Weights of a small transformer language model.
Size: 21 layers, width 160, 5 heads of 32, MLP 640 SwiGLU, vocabulary 2048, 9.26M parameters.
Architecture: RMSNorm before each block, rotary positions, no biases in attention or MLP, untied embeddings.
Training: a variant of SOAP for these matrices, 624M tokens, 4760 steps.
Each number is 128 + 24 x the weight over its row's rms, rounded and kept within 0 to 255. Layers, rows and columns count from 0. The size above them is the row's rms in percent of the matrix's.

# layer 9 MLP up, 640x160, rms 0.166, rows 190-203, columns 80-159
size [ 97 112 103  90 100 100  99  99 104 102  94  97  99 114]
[[119 153 135 138 190 130 133 140 144 120  78 105 137 136 131 132 154 133 147 105 120 188 129 160 122 149 174 115 164 143 106 141  84 135 149 106 147 142 121  99 149 143 137 141 160 157 136 125 106 143  74 136 115 118  86 131 128 131  90 161 135 112 163 104 136  99 132 160 128  87 111 126 111 166 106 107 128 169 140 110]
 [167 136 108 133 140 146 128 115 119 154 113 138 129 107 107 121 130  99 165  92 127 133 135  94  58 105 135 150 200 143 110 136 110 138 136 125 152 161 127 140 141 116 171 135 147 148 115 108 118 103 131 130 136 131 120 152 112 105  84 140 141 110 118 111 114 155 114 175 167 146 118 164 107 127 123  91 135 131 165 138]
 [125 155 141 133 152 113 136 127 144  70 120  94  87 126 180 102 174  97 111 121 162 137 149 130 156 110 161 128 108 120 140 133 150 145 158 157 147  98 119 149 124 113  88 109 131 146 152 124 115 129 110  90 132  90  76 179 132 111  98 118 133 107 109 153  97 142 120 134 158 150 104 112 144 130 115 114 144  81 136 127]
 [130 121 142 112 137 126 122 164 142 141 132 166  72 121 156 110 130 151 153 131 104 119 101  78 112 129 160 139 102 109  77  88  87 177 147 123 124 120 112  94 139 133 104  87 109 114 136 121 119  85 130 138 148 105 113 139 110 185  96 188 114 119 101 145 117 124 128 122 117 136 201 105 126 149 143 145 131 108 102 125]
 [ 98 139  64 140 143 142 134  91 109 116 122  92 110  92 117 177  87 125 152  87  74 144 109 116 141 150 162 165 136 104 147  97 140 169  87 151 175 112 153 136 113 198 133 132 141 118 138 128 104 101 125 137 129 150 120 107  83 135 103 165 121 170 158 141 134 101 158  99 132  97 102 151 119 108  97 130 141 165  93 117]
 [113 113 111 144 117 121 157 156 177 151 107 121 120 107 144 143 105 126  76 135 127 109 124 133 105 148 158 102 152 138 183  90 120  73 160 136 164 127  84 114 138 136 174 101 142 132  77 145 122 107 114 170 121 141 125 149 126 143 103 129 150 148 114 121 151 141  83 130 122 170 137 123 149 134 134  93 128  98 107 102]
 [124 161 148 141 117 149 138 178 184 118 125  99 158 127 162 140 145 124 109 126 150 106 114 119 158 109 139 132 111 116 172 121  90 109 170 154 134 120 155 151 126 128 100 138 160 118 160 108 148 119 129 114 113 125 121 132 109 115 129 169 155 107 146 109 118 117  74 129 116  90 129 122 151 117 102 129 142 129 133 115]
 [ 80 121 111 142 133 110  99 170  75 148  84 174 122 135 113 113  49 133 151 144 154 128 103  96 160  98 137 104 113 159 115 147 123 110 174  84 140 114 134  58 113  92 137 131 140 122 134 146 104 134 121  86 119 145 124 145 124 128 122 128 152 155 126 159 162 142 127 123 116 128  81 129 106 142  86 103 128 146 102 144]
 [166 135  79 123 122  97 123 109 140 130 131 113 121  95 178 106 157 124 116 142 111 126 159 140 103 118 135 149 121 129 119 113 116 177 170 124 124 145 159 159 108 118 120 145 136 120 130 107 138 124 169 110 100 141 123 125 136 164 114  94  76 168 122 163 100  88 136 123 147 152 118 118 109 161 152 167 159 113 189 168]
 [135 139 122 100 156 128 122 127 160  85 150 160  78 110 109 104 128 167 116 101 139  92 136 129 103 135 128 123 189 156 156 181 142  93 127 105 139 128 103 124 108 149 144 126 140 141  98 129 133 146 126  87 140 152 111  91 141 144 122 142  97 149 155 138 155 140 110 162 132 139 164  79 140 130  90 128 106 155 112 131]
 [134 117 128 114 142 157 111 115 124 144 146 120 122 120 165 124 161 130 186 128  97 156 161  95 114 111 149 155 115 133 156 131 141 109 114 100  97 115 164 135 137 152 118 132 108 129 123 129 110 129 138  98 103 104 116 139  97 100  95 117 184 131 115 124  98 115 111  95 123 152 129 196  97 136 187  94  93 146 170  98]
 [169 118 164 116 120 109  99 124  61  64 129 119 167 183 101  99 114 111 143 117 134 112 144 159 107 130 122 103 133  62 135 140 149 102 122 140 149 107 103 171 147 154 115 134 121 113 122  89 123 121 129 105 159 140  91 135 114 143 144 130 123 140  87 147 142 120 139 107 148 133 143  86 139 141 187 121 146 125 174 128]
 [125 111 113 116 141 106 127 126 106 154 127 113 148 135 139 150 154 121  93 152 147 134 115 140 133 132 142 184  85 113  97 128 138 178 128 146  95 135 129 174 117 171 132 141 134 137 102 129 134 142  87 175 161 141  89 116 152 133 114  89 102 126 123 122 135 127 144 158 181  98 143  77 140  85 120  88 118 137 178  99]
 [126 120 134 109 103 115 152 128 107 103 162  93 133 138 112  99 163 124 161 122 103 108 154 143  96 135 111 197 141 126  89 126 145 146 141 119 130 114 147 143 118 113 118 122 122 158 134 119 102  84 136 130 122 170 125 113 160 135 118 137  81 100 100 126 125 144 145 127 112 108 124 123 134 136 136  81 122 164 150 110]]
# layer 9 MLP down (transposed), 640x160, rms 0.153, rows 190-202, columns 80-159
size [101  99 101  92  99 101  97 103  99 102  95  97  97]
[[140 122 124  94 132 100 134 131 112 163 111 148 111 148 134 157 117 106 101 132 127 131 133 133 157 121 140 120 147 123 143 118 139 116 129  92 159 144 127  87 155 143 138 145  63 121 142 159  96 102 124 146 131 114 158 121 154 148  86 129 150 150 130 137 123 174 116 136 115 100 116 159  72  91 133 139 111 106 147  95]
 [103 114 107  99 135 142 149 128 127 118  98 141 122 120 168 160 133 115 121 129 152 130 152 126 174 135 115 121 110 118 104 157 118 120 139  90 164 141 148 145 138  95 120 146 166 101 103 120 118 159 160 160 125 105 155 120 145 109 153 123  98 142 114 111 143  95 136 141 154  88  99 137 106 136 131 130  93 104 142 123]
 [111 102 109 113 129 128 184  96  87 113 172 127 141 144 160 125 158 166 115 165  87 117 117 139 110 103 111 151 113 128 147 147 113  80 149 112 142 129 163 125 137 119 108 162 135 156 133 167 149 125 136 112 112 156  88 129 104  88 136 137  74 157 103 142 102 122 123 124 163 103 141 173 117 134 163 115 153 109 131 175]
 [142  96 150  86 111  94 100 102  93 160 109 149 144  96 150 154  97 161  98 151 141 124 159 123 165  69 105  92 173 134 120 125 119 118 111  90 127 117 103 112  91 127 139 116 126 133 125 127 160  98 102 121 149 113 122 103  98 120 169 152 102 152 125 108 153 107 106 132 118 101  96 158 139 128 126 145 141 152 116  94]
 [ 85 150 104 180 152 129 129 127 165 152 118 131 132 156 141 116 145 128 124  80 164 178 144 157 129 112 165 128 103 143 159 143 180 165 127 119 169 116 155 147 140 115  94 133 126 151 112 121 146 152 158  84 107 109 144 158 118 132 167 132 126 143 135 102 119 122 146 122 131 137 135 108 145 125 131 168 124 128 158 125]
 [110 129 167 133 120 123 133 153 113 139 129  93 135 118  68 105 161  83 141 145 158 118 167 123 143 105 129 133 114 127 159 138 103 146 105 127 126 141 130 119 115 108 172 113 143 107 129  83 151 162 119 115 154 110 176 115 133  82 163 143 112 186 182 109  95 116  95 124 129 104 128 161 123  95  97 119 115 159 143 128]
 [103 154 132 103 172 113 156 122 113 149 172 115 157 141 109 147 164 134 131 105 153  97 109 135 119 137 128  98 144 147 157 114 103 126 109 155 135 119 118 102 141 134 144  98 106 138 104 131 123 121 121 112 150 163 126 142 105 142 165 108 158 122 135 173 116 138 147 119 119 123 131 153 138  68 130 103  99 137 128  85]
 [130 117 111 103 118 138 129 129 118  94 153 145 118 156  96 140 120  86 174 114 106 146 115  89 151 126 115 124 131 143 187 175  94  75 128 137 116 124  77 106 145 146  87 137 138  82 125 166 113 143 113  99  88 136  84 113 169 127 151 110 155 106 130 106 132 137 166 113 133 127 126  98  97 123 141 111 121 151 150 117]
 [128 151 137 101 106 120 127  79 122 108 137 142 161 127  86 136 167 141 143 119 126 138 123 172  95 142  78  78 138 153 140 121 149 126 177 130 142 136 134 105 154 133  79 141  92 143 120  83 130 162 132 147 152 187 117  91 124  94 139 101 142 120 154 111 122 135 164  85 127 122 109 131  99 127 118 117  99  87 142 125]
 [149 140 109 152 184 129 157 136 123 132 101 127 104 137 106 127 151 157 163 128  97 125 108 127 121 118 160 118 136 128 120 140 155 166 168 189 118 140  68  65 138 155 112 128 135 128 128 137 124 105 115 104  99 112 138 127 112 157 120 172 117 151 132 132 124 140 128 119 145 130 157 113 116 172 113 111 144 116 166 144]
 [ 90 128 113  79 109 128 124 149  97 105  97 136  65  98 154 143 115 111 114 148 108 157 145 146 118 121 137 138 109 141  93  94 120 180 113 148 105 139 119  95 152 123 169 120 156 145 140 113 125 129 112 176 124 148  95 148 136 129 143 117  81 140 135 156 125  78 132 162 125 131  93 109 160 117 123 173 145 118  82 141]
 [137 124 143 102 116 122 138  85 138 105 128 114 100 103 138 114 118  99 135 169 148 128 149 176 132 101 146 108  79 177 160 106 153 128 131 138 109 123 159 125 114  90 115 151 138 147 166 137 131 140 137  59 104 128 165 106 177 163 145 108 182 134 108 116 115 112 100 133  94 140  83 162 110 113 154 144 167 133 103 135]
 [173 156 120 106 122 124 156  98 144 113 155 121 113  99 161 115 150 133 139  74 158 120 142 105 115  86 129 162 142 131 116 135 158 123 150  74 124  75 178 126 145 153 130 120 127 146 104 159 147 148 150 118 137 139 132 118 123 132 160 134 143 114 153 161 130 133 160 122 154 140 114 135 181 144 120 134 174 132 124 120]]
# layer 9 MLP gate, 640x160, rms 0.169, rows 191-203, columns 80-159
size [114 101  95 102  92 102  96  97 105 101  95  97  92]
[[ 94 117  64 109 141 102 132 134 146 121 119 133 120  92 159 138 130 116 191 105 134 140 146  91 171 115 142  97 121 125 108 154  92 106 118  75 125 113 115 105 148 147 110 102 167  91  93 132 152 119 152 168 144 116 123 147 144 127 149 132 123 105 120 118 142 129 132 142 138 158 148 136 118 144 114 126 122 112  88  88]
 [152 128 120 178 112 107  75 119 147 108 115 111 126 152  56 187 111 108 127  66 143 109 153  64  95 147 116 119 142 177 128 120 157 132 132 132 122 111 108 124 128 140 140  85 120 122 138 133 126 136 129 154 112  81 157 164 132 118 116 143 140 137 111 129 104 105 109 125 133 138 131 140 131 116  67 150 156 138 103 120]
 [121 122 201 119 113 103 153 138 137 155 107 193 142 146 152 106 125 151 104  81 137 121 177 128 156 100 121 129 113 122 109 122 119 109 108 150 109 109 131  97 167 135 101 154 126 154 113 105 136 162 141 112 157 136  96 120 155 134 137  91 109 139 119 120 102 165 147 152 125 110  86 137 174 181 123 153 125 179 108 145]
 [132 120 154 134 137 141 138 106 178 144 116 120 121 126 166 126  78 134 145 120 132 127 116 154 107 115 169  96 101 113 152  77 178 137 131 127 106 123 162 173 158 145 139 140 110 170  62  85 125 129 103  97  91 123 108 128 154 107 130 122 107 117  96 114 112 124 115 132  88 155 147 123 119 133 130 168 102 124 174 138]
 [130 130 150 114 128 153 115 139 123 147 129 112 156 157 140 170 108  98 114 138 134 188 110 126 170 116 147 163 125 136 114 101 162 124 161 146 111 148 143 147 138 101 143 122 120 152 154 138 117 139 189 139 118 106  69 146 110 131 108  93 119 119  99 106 105 134 138  99 161  87 115 146 119 138 134 149 151 116 138 108]
 [139 140 129 143 108 148 112 137 122 135 107 187 129 144 138 117 140 150 128 114 134 134 113 138 136  93 134  87 125 137 125 165 107 114 124 140 151 157  97 135 101 138 160 143 117 126 188 127 154 125 134 163  89  99 141 126 132 137  96 154 124 133 128 147 126 113 129  96 103 136 127 122 115  92 125 144 126 179 110 119]
 [124  87  86 121  95 137 116 127 130 141 150 150 136 156 133 114 152 159 156 136 139 158 147 138  98 122 127 110 127 116  93 176 128  99  88 153  69 124 109 100 190 170 185 123 133 141 163 129 157 106 148 123 101 115 115 118  92 161 121  63 122 128 132  94 146  89 129 148 119 148 180 125 120 145 145 149  89 150 130 146]
 [167  88 100  86 167  94 119 143 150 142 125 140 122 146 133 110 128 122 132 134 121  99 144  89 146 169 142 148 111 121 131 139 144 121 138 126 154 174 113 131 166 135 129 138 137 140 124 129 143 112 131  95 150 111 117 130 122 152 124 110 107 161 121 114  71  97 121 114 156  99 149 161 110 117 101 152 144 172 137 126]
 [141 138  90 120 132  79  72 199 107 137 155 106 142 120 159 133 121 119 132 129 178 158 131 132 132 130 146 112 141 125 114 136 111 151 123 112 117 145 104 144 110 148 140 146 109 141 156 132 142 165 132 163 119 148 107 117 102 142  79 163  98 104  89  96  79 156 116 127 122 143 125 147 158 137 165 105 130 145 143 119]
 [101  93 114 168 134 162 130 157 136  90 125 163 169  98 119 119 156 126 159 155  96 118 139 156 150 143 153 112 114 113 120 134 171 127 127 123 114  98 127 184 106 138 157 169 117 142 131 140 166 125 134  96 143 158 135 171 159 111 125  86 102 134 105 126 124 129 112 147 148 150 140 146  99 108 118 113 176 129 147 107]
 [ 92 149 143 132 108 110 113 119  91 162  97 133  87 155 138  90 103 119 169 133 107 141  86 144  96 122 186 143 139 127 130 144 136 126 161  93 128 113 129 117 140 126 132 149 117 139 126  82 105 147 134 125 165 137 110 123 118 116 111  99 123 102 105 141 115  72 112 108 155 113 137 108 123 146 194 146  80 149 139 160]
 [128 142  97 115 150 157 146  94  82  87  95 131 138 147 183 180 131 138  89 142 135 122 156 115 120  95 139 117 116 147  96 130 106 121  99 133 116 161  91 189 148 115 139 135 105 128 144 107 157 127 128 130 145 142  66  96 141 105  63 104 110 125  88 148 131 140 142 140 142 132  98 147 115 133  97  82 120 105 167 131]
 [110 113 143 115 117 133 149 129 108 138 168 115 129 125 159 148  99 120  91 120 144 134 121  82 118 151 152 127 142 159  82 111 161 119 135 161 121 135 136 160 133  99 107 127  85  93 154  89 117 178 100 158 144 140 131  91 124 146 130  92 124 178 114 124 169 133 194 140 139 126 153 156 144 106 125 103 151 151 122 142]]